{"num_hidden_layers": 11, "hidden_size": 96, "num_attention_heads": 3, "num_key_value_heads": 3, "head_dim": 32, "intermediate_size": 384, "vocab_size": 2707, "hidden_act": "tanh_gelu", "norm": "layernorm", "norm_place": "pre", "norm_eps": 1e-05, "positions": "rope", "rope_theta": 10000.0, "rope_fraction": 0.5, "qk_norm": false, "attn_scale": 0.177, "bias": "none", "tie_word_embeddings": false, "parallel_block": true, "init": "normal", "init_std_qkv": 0.058, "init_std_o": 0.0, "init_std_up": 0.058, "init_std_down": 0.0, "optimizer": "soap_variant", "learning_rate": 0.00983, "lr_mult_up": 1.06, "beta1": 0.95, "beta2": 0.99, "lr_head": 0.0076, "max_grad_norm": 1.0, "warmup_steps": 200, "schedule": "wsd", "decay_fraction": 1.0, "decay_shape": "linear", "final_lr_fraction": 0.0, "batch_tokens": 32768, "max_seq_len": 1024, "doc_mask": true, "train_tokens": 112900000, "max_steps": 3446, "dataset": "wikipedia_en"}
Each number is 50 + 10 x the weight over its row's rms, rounded and kept within 0 to 99. Layers, rows and columns count from 0. The size before them is the row's rms in percent of the matrix's.

# down: layer 7 MLP down (transposed), 384x96, rms 0.29, rows 134-169, columns 0-95
# up: layer 7 MLP up, 384x96, rms 0.295, rows 135-170, columns 0-95
down134 095:44 38 39 32 47 44 46 48 35 40 47 52 49 60 53 46 43 28 50 43 34 57 56 52 69 51 43 50 53 54 41 56 59 53 50 60 46 53 61 61 66 47 46 41 47 57 62 53 50 47 39 56 49 48 49 55 45 43 67 48 51 73 57 49 50 47 34 45 42 56 59 57 73 58 70 33 46 46 51 39 61 58 27 63 43 57 53 46 57 42 64 27 61 29 60 66
up135 109:58 42 52 58 51 59 28 55 54 37 46 44 57 52 41 38 71 43 46 45 48 43 28 45 68 51 68 45 45 55 55 48 48 52 51 41 41 45 64 49 52 50 50 59 53 42 39 50 57 38 74 57 40 58 49 74 60 49 55 47 62 56 38 53 43 61 56 25 22 51 31 59 50 54 55 46 52 56 44 41 57 55 50 45 44 40 43 24 67 54 37 46 50 53 55 48
down135 115:52 59 50 54 52 58 45 44 44 44 50 53 53 61 36 33 52 49 46 70 36 43 39 51 71 49 49 53 53 79 56 51 48 66 69 60 32 53 65 60 42 59 54 53 62 57 38 43 45 53 52 38 36 63 49 57 54 40 40 44 46 63 42 53 45 43 47 53 32 56 40 39 53 42 52 45 73 61 50 52 59 47 54 51 30 54 58 68 54 70 37 43 36 50 37 62
up136 086:41 46 42 40 55 58 51 48 52 40 54 58 60 43 55 62 52 57 43 41 23 61 43 53 30 59 63 46 41 56 40 31 52 58 39 41 47 55 47 44 46 73 51 45 41 45 40 46 59 46 43 58 74 43 40 48 43 50 55 54 63 54 58 44 62 36 67 54 48 42 54 60 44 59 46 49 62 38 75 37 59 38 54 45 71 58 44 59 72 51 56 35 35 41 46 44
down136 111:49 47 54 54 48 40 62 37 51 59 71 44 39 59 61 55 46 63 45 56 54 19 46 56 67 33 57 60 30 54 39 62 41 62 40 56 41 58 41 42 39 54 55 47 60 44 46 57 49 73 45 52 27 48 36 39 41 45 52 56 40 34 45 49 44 60 53 49 33 51 48 47 57 49 45 75 55 58 32 50 41 53 53 48 57 57 63 61 55 51 44 65 57 48 63 51
up137 109:49 60 44 27 55 71 35 45 61 58 50 67 56 52 50 53 57 53 57 47 45 57 40 48 49 42 42 67 45 48 66 61 46 17 57 58 40 46 50 40 54 56 38 40 44 41 67 42 53 39 51 44 38 54 52 44 56 39 49 57 58 65 40 51 40 59 49 52 51 67 59 47 28 52 66 41 35 45 35 36 53 54 57 48 39 42 66 38 61 41 57 62 51 51 65 48
down137 126:56 31 66 49 62 48 38 69 57 45 56 42 47 58 59 65 36 59 52 66 55 44 50 52 39 43 52 54 54 40 42 59 45 38 52 70 71 69 56 23 57 58 63 57 57 61 41 56 48 67 52 43 62 48 52 49 41 51 57 57 66 47 50 59 45 65 37 44 44 49 56 51 43 55 47 59 42 57 67 37 42 54 45 73 36 56 48 56 52 46 61 42 55 60 60 32
up138 091:49 63 65 53 36 69 49 50 28 53 44 40 47 56 69 47 52 41 55 26 52 49 31 36 40 72 40 54 50 58 55 32 38 57 48 39 64 47 67 60 57 27 64 55 47 36 57 58 51 58 42 49 45 41 43 53 31 42 47 39 59 53 63 38 43 50 49 60 41 47 49 49 36 51 59 41 47 67 45 51 58 56 53 47 68 65 60 52 46 57 48 40 54 51 40 57
down138 086:63 49 29 47 73 49 47 53 54 30 51 59 62 37 44 71 46 49 35 52 54 51 56 53 47 35 46 48 58 47 56 41 61 64 48 55 37 57 49 56 29 72 46 55 45 60 40 40 56 52 46 53 64 55 54 58 67 63 40 29 48 50 40 37 45 61 45 44 42 59 55 62 57 45 42 51 47 27 40 54 52 48 42 33 52 69 53 56 34 52 50 54 54 43 57 70
up139 089:47 31 50 48 40 47 56 47 54 36 43 50 47 48 52 54 52 75 44 55 54 39 52 45 45 47 59 52 64 42 61 47 65 37 22 41 55 53 47 63 59 44 46 30 48 34 43 54 46 36 56 56 32 55 31 38 48 31 46 53 46 68 55 52 33 29 48 56 56 50 52 62 51 57 52 57 38 40 35 43 61 50 47 43 57 56 67 38 36 53 46 33 46 66 41 42
down139 094:33 42 53 48 57 47 60 57 56 52 59 63 42 50 63 46 60 47 71 52 61 45 56 62 43 55 54 65 56 61 43 36 42 40 66 59 57 44 45 40 43 51 36 35 32 41 48 57 50 65 26 66 60 54 47 56 70 43 57 43 48 40 42 49 53 56 41 55 50 69 46 51 63 61 71 45 47 42 35 55 24 52 50 55 60 60 49 58 58 38 50 46 30 59 56 48
up140 109:43 52 39 53 36 39 48 46 60 58 64 49 39 42 51 55 44 60 52 54 58 41 37 55 64 59 47 42 65 50 68 59 49 18 39 42 37 40 41 56 59 65 52 45 40 37 58 31 58 52 66 44 32 37 39 62 64 45 37 69 49 44 58 62 51 41 50 52 56 43 50 45 43 49 53 42 38 50 42 64 55 60 56 56 46 50 35 33 67 46 51 59 47 36 54 64
down140 099:43 62 53 55 68 59 50 57 54 70 51 43 56 57 61 51 66 45 55 56 54 57 63 58 56 46 52 29 63 43 51 41 53 57 47 42 41 44 49 58 66 45 61 32 64 60 62 45 68 54 62 41 36 60 66 40 40 35 66 48 43 53 60 47 40 42 51 46 56 48 61 51 39 42 61 43 65 46 45 46 19 44 47 53 44 19 43 43 39 51 42 51 41 54 42 54
up141 100:62 47 67 59 59 54 60 53 55 63 38 59 66 64 67 53 43 48 52 46 51 57 61 65 41 66 48 41 54 55 36 38 36 48 56 44 59 60 57 50 54 42 36 59 40 67 50 37 61 63 58 64 42 40 47 61 54 59 66 42 39 48 54 59 51 69 54 33 50 38 52 70 26 55 33 48 51 34 34 52 42 71 51 50 45 60 65 44 46 52 47 54 46 54 43 56
down141 091:28 57 49 59 48 42 39 61 35 51 60 56 59 40 71 59 56 51 58 41 35 40 42 36 62 64 37 50 53 43 41 58 68 57 48 69 44 36 47 59 59 53 51 32 52 43 36 68 47 59 49 53 57 47 50 43 48 44 47 66 59 50 64 54 46 76 48 57 53 52 55 40 52 37 36 60 59 62 47 64 43 66 55 43 44 60 40 57 41 54 33 54 50 35 41 39
up142 097:53 50 65 60 50 51 64 50 43 58 55 54 46 60 46 27 58 41 57 55 41 64 54 53 52 51 57 48 35 16 57 37 54 53 63 49 48 45 31 61 42 29 58 65 35 50 41 49 50 50 59 50 60 56 35 58 24 50 54 38 50 44 50 44 48 40 75 38 47 48 66 54 47 41 44 40 55 43 61 61 41 58 40 51 47 45 58 53 42 43 35 53 44 54 32 61
down142 098:57 59 63 39 49 45 28 60 56 39 42 46 45 64 28 57 54 33 58 50 55 40 63 44 42 70 48 49 55 41 55 52 34 47 63 73 52 40 50 37 50 45 57 40 47 61 52 63 44 37 53 52 59 61 36 58 41 50 46 47 52 74 45 53 24 57 46 37 49 46 64 60 53 51 73 57 52 35 55 46 47 57 62 45 61 51 45 63 39 57 38 54 40 50 65 50
up143 094:36 47 60 72 49 58 46 58 45 44 43 51 46 44 75 49 48 47 67 47 43 40 42 50 53 51 50 48 68 44 41 33 55 42 40 54 54 58 44 48 34 44 51 63 80 44 54 52 41 41 62 44 74 54 38 32 60 33 43 33 74 55 45 61 57 49 47 43 36 45 53 52 46 54 63 49 53 33 53 53 46 47 47 32 43 52 50 56 51 53 53 43 70 60 59 53
down143 109:59 59 45 53 42 34 26 66 57 52 52 52 60 55 45 43 47 49 42 62 46 51 49 56 54 36 36 44 53 32 50 49 42 49 36 43 46 53 29 60 65 50 62 48 33 52 46 71 61 49 55 56 50 29 66 36 57 60 49 62 50 53 47 54 43 59 52 62 52 49 40 52 44 38 56 44 63 69 63 68 33 54 74 43 38 64 49 54 41 51 45 66 63 57 46 56
up144 114:41 41 49 52 39 42 29 61 50 44 37 30 45 29 52 65 58 43 50 55 32 39 53 48 53 44 55 43 51 49 61 40 42 30 46 37 53 46 49 63 63 45 32 45 26 69 52 54 42 45 50 46 33 43 46 51 56 36 56 55 39 63 41 52 44 53 45 51 51 47 71 65 56 58 30 59 44 33 64 45 38 61 40 56 56 50 59 49 56 69 53 50 50 54 51 62
down144 099:56 67 36 42 35 49 49 48 27 53 52 53 49 52 39 42 51 53 70 51 56 52 46 63 43 62 43 42 60 58 40 61 61 49 47 63 67 50 39 17 51 59 60 57 51 52 36 56 31 48 61 43 43 40 49 68 35 51 59 54 42 33 49 34 60 52 57 59 51 48 47 35 48 59 37 49 48 55 48 47 45 47 45 54 44 64 58 29 34 52 36 68 60 42 53 56
up145 097:62 51 47 38 47 52 35 50 72 55 55 45 51 43 36 55 53 35 50 39 36 54 66 54 38 43 65 57 65 48 59 47 47 43 51 49 71 62 48 48 41 47 59 60 43 41 58 34 55 48 50 34 37 67 55 42 67 56 27 53 48 65 41 39 52 61 34 70 66 47 35 43 40 54 49 62 45 48 44 59 40 51 55 53 65 47 29 39 55 62 52 68 52 50 49 44
down145 095:43 54 46 52 39 34 53 47 42 63 46 56 60 59 48 36 47 65 51 50 63 54 47 49 31 64 58 40 46 50 39 42 69 44 43 54 30 55 38 30 35 54 50 70 54 56 48 56 49 62 47 29 49 33 49 58 46 49 41 55 49 52 38 51 50 40 73 39 64 45 45 51 32 46 44 58 42 60 52 51 58 50 46 54 59 35 59 74 46 27 54 59 69 54 55 49
up146 106:64 36 52 55 44 54 52 52 67 37 49 53 51 28 56 46 46 72 43 50 57 50 67 50 39 52 39 50 43 39 58 33 50 50 61 64 44 47 48 37 39 70 70 39 50 54 61 61 50 53 38 38 51 42 47 41 49 47 40 38 60 55 58 53 36 64 46 60 32 66 66 55 53 58 61 31 38 43 41 49 63 58 65 65 59 40 34 41 58 37 47 53 43 53 47 49
down146 111:55 56 39 52 45 57 62 39 68 65 62 57 46 61 50 51 42 33 48 61 65 58 48 66 51 45 45 35 58 40 39 50 42 34 68 30 62 42 41 44 46 48 74 41 46 52 47 43 49 37 40 55 34 56 22 63 55 44 55 50 47 51 44 51 52 18 55 59 60 58 47 53 40 45 50 38 54 51 57 35 39 42 60 49 63 48 54 59 49 51 45 64 61 46 40 50
up147 089:37 54 55 50 58 43 65 46 49 39 49 60 53 63 51 52 36 41 49 40 51 42 66 41 48 47 46 40 66 39 41 38 53 54 47 53 46 38 44 51 51 41 39 64 45 52 71 35 62 46 31 50 46 56 54 35 43 40 42 35 55 30 55 45 67 33 37 35 54 60 70 58 36 51 73 47 54 38 52 65 59 45 53 53 54 57 61 71 59 52 43 58 49 35 41 60
down147 085:48 55 44 44 50 58 49 65 46 47 50 57 46 51 42 61 38 55 63 37 41 49 41 47 40 44 55 34 36 32 45 58 55 60 41 42 39 34 49 61 46 56 58 46 52 50 54 75 34 57 59 69 43 52 56 51 42 37 60 65 50 36 51 43 50 53 50 50 38 74 48 40 58 60 63 55 49 49 47 52 58 40 15 53 38 54 52 46 53 47 25 49 43 75 54 51
up148 086:64 54 55 55 65 45 31 61 61 36 53 59 38 67 49 64 36 61 46 45 45 48 55 39 64 48 49 53 44 46 27 63 47 56 43 76 42 63 58 55 45 42 52 58 36 42 49 67 49 57 44 61 63 58 33 40 37 64 62 43 64 45 51 51 53 61 73 61 47 43 53 50 56 62 45 32 55 36 48 51 36 34 45 47 41 53 37 44 49 51 44 49 63 61 53 52
down148 093:66 41 46 34 49 49 60 44 46 53 44 35 54 45 58 31 54 62 50 61 65 45 48 50 65 49 64 68 49 57 52 49 67 54 46 66 58 64 47 47 43 36 51 60 64 36 50 31 51 46 41 43 56 50 44 46 57 41 39 61 44 42 64 53 46 36 52 34 41 52 65 57 42 55 41 66 27 45 52 54 48 46 59 56 58 39 41 29 65 49 43 49 45 74 65 41
up149 107:47 43 61 36 59 45 42 46 46 50 48 42 56 64 46 46 53 36 56 52 55 43 67 55 56 55 13 57 56 42 47 48 47 41 52 63 41 48 77 52 58 36 54 49 37 48 60 48 49 29 55 49 58 45 43 58 37 48 38 47 36 54 55 39 54 44 63 66 46 36 50 54 60 44 51 60 38 40 64 33 49 62 49 55 69 44 70 54 49 49 33 63 39 40 59 43
down149 097:45 55 50 51 35 67 40 33 48 43 56 63 57 58 38 41 20 60 51 54 50 53 42 63 47 36 57 47 53 61 32 50 39 53 45 51 35 54 40 64 47 39 47 53 42 54 54 59 31 67 62 36 48 46 52 51 55 58 66 47 54 43 52 44 54 60 39 40 66 54 50 46 70 47 39 40 46 67 41 62 47 36 58 47 35 50 65 65 65 53 55 42 70 55 48 60
up150 096:57 48 37 71 61 47 78 53 39 48 28 54 52 60 58 57 66 52 40 48 41 57 42 33 51 36 37 45 57 42 48 42 41 51 64 72 51 55 68 48 53 74 57 64 59 42 40 45 47 39 52 48 49 54 55 44 47 47 64 45 57 58 55 53 62 47 40 65 59 45 42 62 49 56 57 49 42 65 67 37 46 57 44 46 39 51 46 48 53 44 50 78 61 42 58 45
down150 111:58 74 47 48 35 54 56 37 40 45 54 47 47 59 48 41 49 44 46 38 59 45 43 72 57 66 51 46 40 40 42 47 53 45 59 43 54 57 64 49 43 45 48 45 38 67 47 50 49 63 53 34 46 44 73 55 61 43 37 52 42 56 36 41 30 50 70 54 49 40 47 44 60 52 52 58 67 74 51 60 58 61 38 38 51 54 48 53 29 54 41 48 44 75 67 49
up151 098:48 55 58 47 54 46 61 35 55 65 48 43 46 55 66 36 71 56 54 48 58 56 37 48 48 63 55 46 35 63 52 42 55 60 47 60 48 66 45 43 58 49 51 63 34 51 65 54 60 43 33 54 54 38 25 37 56 66 54 55 58 71 39 44 47 36 51 43 43 47 69 32 37 43 65 35 43 53 48 47 45 40 44 36 59 50 59 30 60 35 52 57 59 55 52 44
down151 092:61 72 46 39 53 53 39 40 44 49 50 50 49 49 59 34 54 65 51 60 60 50 63 50 59 56 51 47 51 40 59 50 55 57 46 72 50 40 52 53 40 65 70 47 65 61 55 69 59 44 68 43 37 52 63 37 47 40 41 35 64 55 49 60 49 53 48 52 55 54 43 13 46 58 55 42 54 52 43 47 44 47 50 36 55 47 24 50 39 34 52 56 51 65 61 54
up152 102:51 50 46 61 31 61 44 59 40 47 64 53 47 56 56 51 57 42 49 61 58 51 62 46 38 49 60 51 50 55 70 39 64 49 50 30 41 58 57 56 58 43 59 36 52 45 62 62 49 47 69 43 47 45 59 36 60 48 43 36 55 53 27 48 44 33 69 57 60 51 44 55 47 42 56 56 44 52 61 56 40 36 29 62 75 38 47 53 39 58 24 42 64 46 49 49
down152 098:39 36 32 49 48 50 50 60 37 66 38 48 60 45 47 57 48 64 34 55 57 45 47 43 51 40 58 44 53 36 36 65 69 51 62 59 49 31 40 64 62 59 54 78 39 62 50 48 57 58 42 49 58 37 63 49 61 54 57 59 53 46 45 66 64 51 42 52 41 50 41 67 33 50 54 39 50 44 56 33 59 68 63 35 41 59 50 52 57 47 47 69 57 47 52 39
up153 102:49 40 52 53 46 49 42 54 41 63 56 74 44 59 53 37 52 50 35 39 36 44 38 42 42 39 54 41 70 38 53 64 59 39 52 51 57 41 47 57 35 45 70 69 41 48 49 57 70 43 51 46 49 46 53 65 52 43 59 42 60 33 60 41 47 48 24 62 47 49 50 41 57 52 33 55 49 46 34 47 55 38 40 59 47 44 54 29 59 64 47 34 63 64 42 43
down153 104:60 54 47 42 53 54 33 42 50 42 56 55 45 57 49 56 53 51 43 61 42 25 39 59 51 25 56 51 46 56 57 54 48 48 43 70 61 65 47 46 54 61 66 38 57 26 44 55 69 44 38 55 51 40 56 48 50 53 70 44 57 38 52 48 50 65 55 77 46 55 53 50 50 35 47 68 54 67 49 62 38 65 53 48 56 35 45 49 57 61 44 48 64 55 37 38
up154 088:59 54 75 61 34 34 26 41 38 63 54 38 53 55 48 53 35 70 51 54 46 51 47 50 51 42 53 57 53 47 44 50 55 36 61 48 48 53 48 60 41 34 65 44 47 49 68 49 46 31 58 53 55 55 55 54 39 56 41 59 63 46 43 53 56 42 46 26 40 41 45 41 49 62 35 61 32 48 45 36 68 52 76 59 61 58 42 45 58 52 57 53 49 57 40 40
down154 086:30 55 36 56 61 47 59 48 63 60 64 56 52 50 38 58 46 63 40 59 50 47 48 75 41 47 45 51 35 37 49 64 65 58 44 43 55 41 65 52 44 77 46 55 53 38 34 43 56 50 49 59 56 46 62 51 50 55 51 59 53 48 56 52 67 42 51 32 60 48 45 72 47 49 58 59 65 42 48 29 41 55 59 31 52 52 54 55 41 42 45 56 66 46 62 71
up155 098:36 44 46 44 54 41 61 58 49 38 61 56 52 45 65 34 48 54 52 39 42 50 66 34 43 40 38 49 64 51 48 48 52 45 47 55 69 75 53 45 50 52 46 57 56 67 51 53 56 56 29 50 64 45 49 41 53 64 36 61 57 45 55 47 55 48 58 40 54 39 56 55 63 54 61 63 56 45 58 32 42 35 73 58 53 64 52 56 31 43 46 58 46 83 56 42
down155 103:53 59 58 73 32 54 45 59 47 56 47 57 45 63 48 41 62 56 40 54 66 73 55 42 49 44 73 56 71 62 34 69 49 42 49 45 50 58 53 56 55 55 61 28 47 53 57 38 51 47 60 60 42 62 54 46 56 46 58 31 45 53 38 47 31 56 36 55 63 58 49 53 35 50 48 51 43 56 38 44 32 42 38 43 59 45 33 61 47 47 57 68 44 43 49 46
up156 106:58 54 52 51 38 26 56 50 36 64 48 70 51 48 65 48 58 65 54 46 37 51 31 56 50 44 90 42 51 46 56 45 52 56 50 51 45 61 46 54 46 58 50 39 34 42 56 52 61 47 39 38 59 39 61 32 61 50 63 55 50 60 54 35 56 43 50 42 52 46 61 45 48 42 56 50 36 58 55 38 52 57 50 61 44 43 21 51 44 60 30 36 53 48 51 46
down156 108:59 36 47 62 59 53 52 47 48 65 54 42 48 70 42 59 68 54 39 40 54 60 47 61 48 42 71 41 54 58 64 55 57 59 67 46 40 40 53 56 64 44 52 56 56 48 41 39 60 49 39 44 50 50 52 47 35 53 50 28 48 65 58 43 55 61 38 40 53 49 46 31 51 51 53 57 61 47 46 43 46 60 34 57 51 55 58 53 34 44 36 49 32 63 38 15
up157 101:45 64 58 30 49 53 50 53 54 48 41 51 53 37 51 51 43 61 62 55 52 49 51 43 45 46 54 54 39 36 64 53 46 57 25 36 50 39 55 56 33 53 45 39 54 36 68 29 40 36 56 43 40 51 64 57 54 51 64 54 56 37 75 37 69 51 51 43 50 43 48 63 43 57 70 36 50 54 42 30 36 26 50 58 53 50 41 50 52 59 49 58 57 51 54 66
down157 108:51 54 56 65 34 38 59 44 56 73 59 56 46 54 46 47 38 46 69 65 44 54 63 49 42 44 61 55 53 44 65 45 51 49 46 59 50 70 44 46 58 22 29 46 52 49 54 46 62 52 57 34 51 40 45 38 59 64 51 63 72 58 63 39 54 40 38 49 48 41 54 57 55 53 56 49 31 44 68 47 38 57 55 49 54 60 47 60 48 50 49 46 41 37 38 27
up158 107:39 42 44 52 39 55 46 43 52 37 43 50 43 48 68 47 41 51 56 61 43 77 41 29 47 49 49 53 40 49 47 48 56 63 42 43 49 56 57 39 53 56 58 42 54 72 51 55 54 56 55 32 57 52 40 46 46 43 54 78 34 60 63 52 52 48 41 73 63 53 43 37 54 53 53 48 50 42 38 35 48 21 47 58 51 58 39 45 29 50 60 50 37 58 68 41
down158 105:45 50 43 69 53 52 51 55 59 46 46 58 53 44 53 42 59 52 76 61 68 45 37 53 44 38 52 49 61 57 71 59 36 54 52 25 61 54 59 47 44 54 43 41 46 65 56 71 44 59 54 57 54 45 60 42 57 39 23 51 38 32 55 53 77 49 46 41 53 53 52 29 41 54 45 53 58 48 40 37 42 48 53 54 51 37 46 52 41 52 38 47 48 65 51 33
up159 102:39 55 52 63 29 31 49 52 46 58 73 50 59 67 55 51 63 50 47 45 52 40 54 54 49 64 71 58 63 54 41 39 36 39 55 37 58 60 45 70 53 49 56 53 43 29 60 38 56 30 41 45 33 43 50 48 58 54 33 58 57 43 40 53 45 53 53 38 35 55 52 51 51 52 38 63 44 53 59 32 48 49 51 67 50 37 49 48 59 27 41 47 50 43 58 43
down159 094:36 43 45 57 31 46 81 44 59 53 59 51 43 49 40 51 45 42 55 59 52 35 53 62 63 46 58 54 42 41 45 48 51 64 49 65 57 48 51 75 62 53 52 55 39 50 32 55 48 49 50 39 44 53 48 39 52 66 65 51 34 56 62 47 67 46 30 38 67 51 28 50 43 45 35 49 57 43 49 57 57 44 65 58 39 53 46 52 39 39 49 50 59 58 39 68
up160 092:57 59 57 72 39 57 42 53 52 53 56 41 34 41 51 54 30 53 48 52 48 50 47 47 42 43 40 57 53 45 50 41 36 54 49 51 59 56 49 57 50 44 46 48 40 50 36 29 34 52 52 58 50 61 39 55 69 57 56 57 53 53 45 65 57 62 41 65 38 38 59 50 65 56 40 56 37 51 64 51 52 53 52 60 55 51 34 38 53 51 28 35 43 72 89 56
down160 112:41 57 47 39 57 61 65 35 49 31 71 49 58 59 46 41 55 41 49 46 33 54 41 69 47 67 45 50 43 43 43 63 36 40 44 54 43 42 59 41 65 57 60 38 52 48 53 40 43 54 62 54 45 47 53 57 43 52 55 48 32 57 61 46 37 52 68 25 53 54 37 51 71 50 62 58 52 50 38 49 56 47 62 35 56 46 60 29 44 48 53 49 58 27 38 42
up161 093:43 32 56 44 43 45 49 47 68 42 48 26 60 44 39 43 45 65 52 59 60 37 61 50 46 50 49 40 40 63 59 49 48 61 52 58 49 51 65 47 39 49 41 56 52 42 53 38 25 54 47 59 54 41 49 30 38 53 52 52 61 69 45 48 77 58 44 50 32 45 66 56 20 43 40 47 61 54 57 52 51 38 59 51 47 60 45 51 49 48 60 70 57 58 50 59
down161 099:48 69 55 35 56 55 47 51 49 57 65 55 34 67 38 48 39 70 45 60 77 45 50 56 44 67 52 53 42 65 39 52 48 46 62 41 62 46 37 58 50 56 51 35 56 53 50 49 58 50 49 49 46 53 55 60 45 49 59 65 50 46 54 62 60 52 58 49 47 48 50 42 75 38 33 61 55 66 39 38 58 64 40 61 48 69 47 44 41 44 35 54 44 65 46 25
up162 100:47 43 41 58 33 52 47 53 41 38 41 49 41 37 60 38 49 55 33 59 39 52 33 62 59 65 55 60 46 60 54 48 28 50 59 40 48 62 40 60 24 64 56 54 40 52 62 63 39 61 44 39 51 37 46 43 42 56 43 46 63 44 64 48 52 40 46 41 69 59 64 46 48 60 52 46 52 51 54 39 40 40 84 53 50 45 44 31 62 47 54 54 47 43 48 58
down162 096:60 57 69 37 59 58 44 51 58 60 42 60 64 60 46 46 34 63 61 62 42 42 62 47 46 50 27 35 48 45 54 57 55 55 56 42 50 41 45 29 55 46 47 56 62 45 65 52 55 51 51 45 60 67 51 48 52 53 43 38 69 64 53 36 46 67 56 60 67 54 49 40 45 48 56 45 49 46 55 67 46 58 50 60 64 55 67 36 47 40 51 48 47 37 31 21
up163 102:33 41 56 49 49 40 40 42 47 63 54 57 55 57 74 53 48 46 46 43 40 46 46 41 55 60 60 40 66 55 57 54 41 54 56 56 41 59 59 54 44 36 49 58 43 55 40 44 65 42 40 46 52 47 37 32 61 33 80 59 43 44 59 49 58 45 36 55 29 30 62 47 52 58 65 60 58 60 43 48 43 54 54 80 49 54 46 52 55 50 51 43 58 72 42 55
down163 107:52 41 46 38 44 58 32 63 53 30 55 37 49 58 40 51 40 31 65 56 52 60 39 61 63 59 50 57 56 68 61 42 39 35 63 47 39 69 26 58 44 41 59 60 56 51 42 46 56 33 51 50 51 49 52 51 39 56 53 54 42 60 44 37 46 60 43 65 47 55 62 55 64 56 38 30 60 54 36 59 33 47 44 57 45 46 55 50 31 67 45 44 55 52 40 63
up164 106:58 36 23 50 69 45 31 48 51 37 44 43 37 37 44 52 46 49 51 48 44 70 38 51 50 57 47 51 52 52 63 57 38 54 55 53 54 39 42 55 45 53 55 55 42 73 61 35 40 48 52 64 61 42 44 60 26 58 61 50 59 59 46 57 52 72 43 67 56 47 55 44 45 57 40 40 64 43 58 35 36 60 44 46 55 56 37 53 64 45 40 38 58 53 68 62
down164 116:49 56 60 61 44 42 69 46 49 51 54 46 48 60 40 30 45 70 45 56 62 53 50 41 40 44 53 44 55 50 44 47 64 35 44 48 51 57 46 55 70 49 43 56 45 62 62 32 38 39 44 55 44 68 51 52 57 54 31 77 38 32 52 64 53 35 46 59 48 44 36 51 45 44 65 53 57 43 49 76 31 55 66 47 50 56 51 35 52 40 39 56 58 64 55 52
up165 106:53 31 57 58 68 41 58 74 51 50 45 53 51 36 64 54 46 42 33 50 48 51 30 61 50 51 35 59 55 46 45 48 59 54 43 50 63 56 45 66 64 59 45 47 45 43 51 39 43 55 59 54 47 50 70 40 44 44 37 62 52 31 29 80 44 53 54 47 37 38 50 50 64 50 61 60 37 41 24 40 48 56 34 51 57 56 60 51 44 54 55 44 57 54 46 49
down165 102:52 45 46 57 55 55 49 65 36 39 53 58 48 52 40 48 44 55 64 38 47 59 53 56 55 57 52 43 56 52 28 45 52 46 49 64 35 51 60 17 43 42 52 63 27 64 66 48 34 42 61 46 54 56 43 50 42 39 43 64 47 80 42 41 32 49 39 65 45 35 47 43 54 52 71 48 53 53 50 59 41 60 41 49 52 40 35 57 50 55 37 53 54 44 49 63
up166 107:39 28 44 54 54 52 45 42 54 53 41 59 36 40 59 49 34 44 25 47 59 64 46 49 39 53 44 62 38 48 53 37 58 55 38 64 46 54 55 51 50 46 59 46 45 45 72 37 52 63 46 56 40 56 66 55 45 54 72 53 53 73 50 46 51 26 65 40 58 41 73 53 62 46 53 34 50 57 52 54 60 64 62 56 39 53 46 33 47 52 45 48 62 41 51 40
down166 094:48 62 41 61 53 51 17 49 66 45 44 55 63 41 49 60 46 55 56 63 49 37 57 39 47 50 52 36 35 56 30 48 61 55 58 52 42 50 31 29 40 37 35 56 54 52 60 53 51 35 44 45 48 65 50 49 54 54 47 54 38 51 48 58 37 63 30 52 64 53 39 58 30 47 36 59 59 57 51 50 55 56 45 56 59 39 56 47 43 40 57 42 52 40 38 76
up167 098:44 57 29 57 46 52 51 54 40 53 38 58 67 47 54 34 44 68 45 49 30 45 28 65 40 32 50 46 43 52 45 60 55 75 62 33 40 49 64 53 27 46 55 54 47 43 49 49 61 55 64 34 49 35 46 40 67 55 55 52 42 46 49 49 49 58 45 54 56 41 56 44 61 46 51 61 47 55 54 40 43 41 51 63 58 63 51 46 26 42 39 57 50 56 67 37
down167 097:33 55 55 35 46 41 53 48 56 72 58 42 50 56 63 65 57 48 64 45 47 43 23 34 64 55 58 41 52 50 45 29 46 39 51 51 31 57 44 48 59 34 56 51 44 48 45 49 48 55 47 38 36 50 46 36 37 40 58 48 54 62 42 51 48 40 48 74 61 74 54 46 41 46 63 42 66 46 63 40 59 61 45 56 47 42 58 58 42 66 63 41 51 62 53 54
up168 096:61 44 48 42 48 46 32 50 33 57 63 43 47 54 58 54 57 43 57 74 44 63 41 50 50 66 58 67 42 56 62 51 56 42 55 20 37 65 40 54 57 71 61 41 43 33 61 54 69 61 45 42 65 49 37 63 39 54 42 60 56 46 47 42 42 58 65 50 40 49 50 49 38 57 54 63 43 46 47 58 49 49 53 61 44 56 58 29 61 35 46 42 54 61 45 45
down168 108:40 67 44 56 55 49 42 59 58 45 49 70 48 43 33 59 51 50 48 39 53 45 62 60 42 58 39 49 59 51 63 40 46 47 64 54 56 43 69 72 33 56 69 37 45 52 26 41 38 47 52 51 46 34 50 58 60 49 49 61 44 59 51 42 68 39 44 45 49 59 43 56 57 57 53 25 60 51 49 40 61 45 54 63 48 48 48 41 72 31 60 54 51 63 59 62
up169 097:45 39 69 61 61 58 43 50 57 49 52 34 42 51 60 42 49 61 53 65 56 63 33 30 60 56 58 60 58 53 53 63 43 57 22 36 63 53 52 43 39 57 50 34 54 61 57 41 55 54 47 21 40 59 60 56 46 55 45 58 24 56 57 52 33 60 46 49 40 52 58 41 55 66 52 53 46 38 48 42 36 46 64 55 41 47 56 55 43 45 53 42 47 53 43 68
down169 085:51 55 47 59 49 52 48 45 47 56 44 64 48 65 54 36 50 51 67 40 41 58 43 48 42 47 63 64 54 67 48 60 21 54 52 58 62 57 61 31 34 47 60 49 62 55 58 50 57 70 48 38 48 51 55 52 60 48 43 49 54 48 65 49 29 49 66 53 50 59 50 33 61 28 49 47 58 37 40 67 48 42 40 44 47 37 56 54 51 29 48 56 34 53 26 39
up170 092:58 66 41 23 62 45 45 41 49 50 38 65 44 56 40 56 36 49 52 62 46 50 60 55 27 68 42 45 40 47 45 38 59 40 61 55 39 58 48 56 38 49 53 65 56 41 43 45 43 39 46 55 69 37 61 35 58 33 54 46 49 53 58 51 60 45 56 55 43 43 55 41 52 34 45 59 42 57 57 35 52 57 47 43 66 66 36 45 52 24 46 55 53 70 59 49